config.toml
head_dim = 64
d_mlp = 320
activation = "squared_reglu"
norm = "rmsnorm"
rope_fraction = 0.5
attn_scale = 0.215
tie_embeddings = false
init_std_o = 0.0317
lr = 0.0066
lr_mult_o = 1.5
beta1 = 0.93
batch_tokens = [8192, 16384, 24576]
doc_mask = true
Each number is 128 + 24 x the weight over its row's rms, rounded and kept within 0 to 255. Layers, rows and columns count from 0. Numbers have three digits each. The size before them is the row's rms in percent of the matrix's.

# q: layer 12 attention query, 128x128, rms 0.209, rows 93-127, columns 64-127
# k: layer 12 attention key, 128x128, rms 0.212, rows 93-127, columns 64-127
# v: layer 12 attention value, 128x128, rms 0.334, rows 64-75, columns 64-127
# o: layer 12 attention output (transposed), 128x128, rms 0.456, rows 64-74, columns 64-127
q93 127:105124138150091112137137120169159105092078143154121101137084127138112129137141124166134174170116129143160099146119119115115158111124105138117125128070116148131083118121159145124113089154121143
k93 124:126134068084114121133149123109151129148133135183057104167134157126153143104119140100095112135132127121137127098123129107121195119114118149090132122133143145192127154107116146131205133144116112
q94 136:104135147127124137113123120192123141128134112169114125112127121124135117141112190088110145151166140109138129119131086119114144103142132146094180141090080141101145086108113155104155144118105164
k94 129:104134080118147132154123129143118086135084151109165131155120176098117162119149154075117132147148134124140125142125105137107099111117150126153172147132106171143117117118105136129140106156145113
q95 145:111159122122150191094119150105110095139129114179114129107116161120155163134158138093125196122118118112101134141113126118120151109152139150128130126093115112176101106161113115178136112105128120
k95 129:121143110104135131107139153086119163121131163116126139129127122128116139126136144101132160091158134090142169152103110154135139141120155136075150150103077105169148121115146147123224122127125144
q96 088:088147116125140153112133163121135100114168103170118109138087113134131181109149169091111112191109120116113106124118092161158128125084134169140146203135111102137106109144117117130106129106132147
k96 094:076124148110122148134112098129168141129127151112116135133123175145093153116177108085120080148160140123140140152119161131128137109130113122159148140136123117171131124133140120128134123173092138
q97 090:112149108100132136118124109114128151108180142108147170134083115090136128137102090141124128129151148113112114158125095147141123162125126142081126166122107142125116104113191131124131121135152145
k97 092:098119079144097176088116124154133138104148102116149120115182191132099119155109146112075114142135131145142159150117132127125122132091125147114118119135107121095178129177127070144078116130162096
q98 083:123172136158148132129093113127139138115122145125122142125149131096173152181150145123159143106115134110083140122126116124121074117118159080139143094151075120111107090115135091162118135130172111
k98 092:140133131090109170123079106138068093116109132135133142143113099126114101171104119095140105134142087077108096124120112126076124136121125159156158134166092131069135104122130100135117158110130128
q99 083:098143158169128113113106129106155163158081119128141085132155117121119143137143140122167163142113145107107146127118184152094193118148149133073079117091154114166127137154103056182108147151118147
k99 089:133129171098131141094111116092089102155090119105137109137115115137174109079141179127097130111124146121086095078118148114094135136134096071128142128123094130139140142181157088130138119127123138
q100 085:165102150124129124144121145134130167105142129138118154111103138128165089100088178161144122119172094125155109134187138105125121167127111110126150073154129113131097157142163151107106149119136099
k100 105:134075138141121117112108189127148126140098141129142111154095099099130111120104147085126145108106125120124122122139069101139121152169103106137127125125096087130151132158110150125156115139126077
q101 089:111146142094141159112103152137145133143164119121142116127162161108142117128168115115173118143156149098134129100097107130121140064140138123069105109134078133127132093145153113089125165116128168
k101 088:141139142146129118110098132131100127138100128143130146099140112161161146112148109118146143133133171080102117119152113153075131088113118126164141104093119137165120113095129077143153118095140114
q102 084:138104144142134111135165090150113151109156133156094126108102124095129119146132140097133157190188145115135135144141117133138139112118130149142154121121142135137165110115106169122139157161100136
k102 085:126123124117166123110123145115122115133150110165161133149123158123140127112138111108133133102141047094127115126108118113138129102102099156101132129084135176148123108138087135122073112125149157
q103 085:140117141107130136134145121168144095127124105126108134120113106147111132105135154107133141137133107100139124143129099154066065070163126162148144114092135140172156082132123134117112074113145167
k103 091:141143109077110142127131126132106122082118158118131145124124124134118119150134114140121093165151179121153086158111137137146125121123133115160140110161143091110099106110111144162112141161137143
q104 076:156074105153117129120157140109132081110128151153146107133134163116154110116134118147119138104141106152126108167142162106111137178104139124131145151120151147098163145094106093179136128126120133
k104 079:115130127156126109115124137135120188137132133102109095130098160107132070124135124110120123143149132095114098149124141133116110149131121071101124178162119170144160121133105125129176147147130110
q105 073:128161102111127133139130147106151132122108117112143119137140111190115132106138134170123110130108158147162153171127153159104102151133133111146102113118174112150143114139136180121132164184058110
k105 077:119164149143142127139094177135156166174138130148137059136126126137132119132126179117119088112137119166140122138137159115149145134106132144076093095139140119137141127157112126107122139114119155
q106 074:110108120108125146157125109128115165152156162125141091145133148112162146088104149093130122111182138123145126120184125115095170113119136114088124141178114089104156154124139154104104119152110155
k106 095:159108108108096150134163127154085085086158143100138124128162128135143169131102113144122179175103135130086157121164134073137126124111121084133122146133143135097104122154181130136122146123115102
q107 078:174130100125127098109116106124118136145117109122091116160097155096127143133136106133161113192115163113119124113113117142130137162081111093119153123110161154160127135118107115162127133150134145
k107 091:092118138129118122097114127144134186125101117096087094170099112116083126118128142133114131156107154123167125108084111135142151127124142154125141141147082133147123113133147109151160137112119135
q108 080:072167149103129140122119139143145109133151127122105091107132144143109138077130126122125126117149156094119102132112095125128158120137149169154142119132103081186179109156107145142092151108164157
k108 097:141101141126131115132110150126141073131094132117112141141098148124106150085118129148141150089117140127079101181095094132136156120155123135168097101098079131136114159169146134139143106098116088
q109 089:152100150146119075082185122166128130151094148108167150160121144072141151101133114161151105120131153089128122101149104125131123125094086163132123146117105143122129168120148084088139131084115093
k109 082:160074137098131116085162120124140173114102108121122126126121149116130103104126071159102123148088107123124125163139118147157129118146100125141124142142123144105106153097141116106079122106136108
q110 078:104090115117099155110076111114134173175128130126106109137129133139125161147112144114095122119096136157140164110103119108173120138111135103134114148103154102091115148113114127136206125161134116
k110 080:139125121141133107114124157142135121162148114136070143152101121128132162124154135158164138171121097152172160084123100144136119160116164144108095126141184097100114160125152125091132118159194165
q111 071:127178101123115113104143126163143132123147128104088138109089175150129132094097115137126134106099097150102136147131127110127093125103150131123122119151163141129116132130124087118120091166167130
k111 091:100154072150136133131092151117167111093135128153105108130134106093099171140129117145147141138085130133141133131149121124106130066129105108137104137154168164089115117135102123156085104170141133
q112 075:107153129170131161136141131121142144142192119123122141163105116150102140177151157143147149105124175156132115119081113126115121140082116163109124082130137094123104083163110103163111079132105125
k112 081:136099117152169149114133132123120130115179097097109126164141131147165101129201098168113117108134148099142145158064127096092110167113163146143111113160173076064105157100132126145161175134121125
q113 082:126144130121116153078166147150109134141129140165117118147152116131145166133133148130116123077178098144126156118178136104086101122081123167165129103140159119095124160129105129133148153152156119
k113 092:156099167127122132118152114123110133134144124114129178162121148106115130106142149091123129089175131094118116128122128116155124130143163116091131140155102109160135151115143183143146093156105161
q114 072:122123153121107130136163139096148093102093130117125141135145147114168104152102095168078150113147119111084109107111112120160114107155102096087085184168114140130095130123162110152138142127111105
k114 097:091094129137141135139141132135130116105138129139128178166087083149133135115128119167103118122138102168111143179105112168142142157142140079131136103142082111141140111152185196127160138111080127
q115 083:148098128118110159122148152106111099119136141097115138132105079114167146129165120125131094155098113093118118150177176126139105099175145123064119077141121099111131151141089105120141146115148146
k115 092:091108125139146119094100100110146182105124108144081131118162101108147073171152135149141144121191096089114161103149113089140087115152114128089114114154114137135143164085126136133120134120108109
q116 081:107115141113128162137142140142173122145128163125158136115121132163143095144123106149130155146130137178131091101158131092129103154111131068107131108166111121145149141153111090141085153140152129
k116 089:101150125153097123128123147141139134152151108169103115109156135130128117144151130113169128165161144128134161111160110131125103087141123081082115131132116155117151110109111141094170087176148126
q117 083:096108110155148106122100110110116143170158108159104146123147138158125164157154096129141134108134157141151131117144097136140078142123107070099135101087126106116151122131122111108114118122138067
k117 101:138105132124144148176104161126073108106135122122121146163128126091113137117105132136101103134117103109118125156126146146105153141131103188167106148116170150158125133129140140167157150117107144
q118 088:151080129152126111138132133123083151130134150116132082110106099090106131103132099183108127099128087110141150109149164160138153115122114178152123146185126095160126183076128128139119179132113114
k118 101:135130133155104091121158099124151140130096119117118074099184146168107140173097125145110146149087113129127127129151135122155109106129123144118103151123162164109148141140146115119104153094078085
q119 065:105174151154143121114140110133104154186125147103134088130128112146139078127095104124109125113113146110136115173102149122110150147100168118200094105152135115096151132143157145139137124143120117
k119 089:127136092147103081135129136129167124147121120123183103107148196132119116179123133135149120141064124146116139114114145146132128131125164103131143142106158149128166171144112113196115137157151108
q120 069:133109101164116123089124125142129115148141121147129107126146149117119128141172074114137094141112137132131172156161150158150113114084125130113126170130140144137160107152099098135060133147152159
k120 083:101121160133159128160145162120108169121101112165163179115100087129123137085128074119099157081149136092137111101116158138119198111156116170170106096118087135130120114160148139118132084134127140
q121 072:115144133104095113145144136141139086115129116142153099120146150117104085126143120124134140117180146113179095136127134154111158125115130141149094207121158114134122121112154138144115095145142135
k121 085:135119150119131112133122160132146127074149116106113124137115105135138126143112141139081119134164131138079126176094138157130126127121108120148180169118149128145129131167125185146194121130128115
q122 082:121101123189124139116104125115142114134154132127142175099158143136109154131146189060153150164127140107120092117116130134150103156144139151102130112068150120134140106154140090079147121129186154
k122 078:151081096119106185143114153081137103133119158134134139127097115111149111117084087122120131128132166128096141118077124113090149174136140087165126110117092130149098117144112161157106080126150121
q123 078:136106125129125141120127136166165131143131132156133113106108131110088091074128112103088132125114119112144103122138117154162158076140109162147133134175139159125152121166109161130163128109061130
k123 088:158125130126152090111126115121122186132123160125092142127139155109072122080135138154107159098139143153134116152168140121104150147075166105148100152101179152185127119128152117135106113166112113
q124 078:118146102135106139148150132136110100112134131138149131114135182122113157104107113146172132119142097127152114165128130115153145146132133148116146111122097103136149110147144169093107169129151103
k124 095:086079081117097109143097096135120173095149144105093077117134117137086122126126087167117119145117131131128156119089118155121140112114150143120152129102150122167140119108125198181161123081111124
q125 076:118131164149149099152142118157084176121110107130111124156137079091122102137137117117152119139170135138132178137132104144130129102202119152111115170091139105113121138135123126112141190141064135
k125 094:106132116104154129116143151088145147151107131120140169106157182153157119142112119121142127146100107139158119156172147117127141063146147116081128101174187149140102097139165113111077145101167141
q126 084:122099128137118107137141090110170097132173161123128148100174097132063115148115161095155117147119155136136124137140124146159114157139148122151120132126134076116171094114124168143095116159154157
k126 088:107140111146140118161144096135155098112180166166140114154116100175153109145104147099134124117137140132150114122133137133135127188147157148150154119102113122172111135151150151160162094095157108
q127 091:148108157139134155097164110126120143101120134153087120107113137134088126158105144131178102133111112143151118124111168169172187127104127178126143112144117173100136129126119123145097173083149135
k127 096:090108166131126126137147148115167147128157093116140128140178150160133189118136120126136128126122145114151112115148137112158137124144128168088148103139140151130118101102111136107139220135116129
v64 096:115139138129145128154091138128132113123161136122108116074154140146122146139142102165111148119150101107150126113163164130141137104141110146155154106148132109163107121123130130100136160144134102
o64 096:140123159171080168117112130109104100110127114175084151104137117123116144129148153072130132124117109095118125151144127160160160101117143113127089063118112136079141126150130086097123156141108114
v65 106:146101122136121127147131119119129138096131171145131112138105103151095142133157110103113110141106167104121121126166122135080091143112142174116156143115097142150113126152173116141132119149133125
o65 107:138125152096096112126155130180120109148129104183166136120093135092081176109146113097133119143141115157123112099095099145153123133136088154154104114091127104110084137152153187122130162133106169
v66 100:115087120135165121109145092144154112152124064113120140106078094106121119126138139122136125153098132123084120111089131115133114143069164109125114101151129120107117118147152150080143149112101157
o66 103:129136135184167112138140153087125136124072106111125132189100153176132120101141139098100178117146136137120087101095125092137085144113114111073117150154137153106098097162135133121137079163106115
v67 102:145111165102083106138155209150109106136099131100138109114122126088165141095103119111157133101148104166113142174141083122103147153106152109110142152141095115111140136146106167117123085096159137
o67 100:166143175115123101147121138160147136145108140153145141148119124097139125120149124153149109113148164164160106167114100146148140133124123137106145164157120168133116114136145147075137101115171086
v68 113:148144104086136111157099156131140175139121128118156101122118136123084161097130156188125159123147137103119134103088103099198117140132102108118159098132126153114126152152157107146120126118106118
o68 110:123127103088116134160126125131127136119098165043104114089114129121110148100089115124119107121104095121121149147181136111141161141120147137174157105141126200085131118151147133124143124090094101
v69 102:099128174186148138090145124117177127099119127119118103147133111089089138133146083118122117129103130134109098137119117141118126151156135116124133153153122159105153129118115162094096161129112113
o69 101:145154147142131148144132129135157166115148145151184124162126149087099145118092065112148133160160140137099099101087141147192076143097135089136142122137133147119142092115141120076142087142131142
v70 100:094148161111108130115119166078140120156127154100123087121127126141136158113089079144113131104135128168132136118080130131137149119143173150112157124122110140104123157118095115125076152135131158
o70 099:181145102131105145151135088126142150080163165120127120137126148092146137135122116101150148127196151145139120150113105134138117114066135142136193108145091103144125137125148127122117133132129100
v71 101:113149111129124119088104126147186115101121121137099133143122155142122116090129126119120134130166104093090135104096101086159166141182112075096089147125143096167131068086158136125086098105119140
o71 100:131130139129122105146116153124128117131099145121114069123098123176155094095112120124135142107116095132099109109130123146119146157141112125136126128164158125108115096088202119139117101101150037
v72 098:152114157148123160104168136118119178126131112125129129109139139139159129083180162143110135120139095108111143083118126127128116115098143107145129122135154141097124116141151118144122165113129116
o72 103:133111120157179117127152119092099140100147128070122148144156120171126133112108123166075102141117166159131124101125160121147108188114129124158139122153135138142105139096133061132116117139091120
v73 095:123136121178099124088139152104132149113153149129072163068114107096136158123105079113140130087139144143105135106104145147127155137143115150088150121126141143131149104120116129144138113103115150
o73 091:128107105150137110101147127097199121126148103140134111130148154151085163113085111146114109148143163120102114084084121115140116129131136141143150127164152169165165135124141112142134123105127178
v74 103:130123114100108107162117080151120105112139060119138136088110099136136141102114139128132125126101180134156112116126107141153127153162081134113157128125147133204139158141152096102167165159133102
o74 105:099117162137127139088154089116115100100108134158130108092108105116139132121096141157139107166088086081125123148112158142117111171141124132139132126127103160131160139132140135141161169126132160
v75 118:117161113131137126154142092129166089147120162061121140125141124100145135137096132116140084127136108119100155153154139113087081200150145130120149153126121117126076136119113144089138085158137113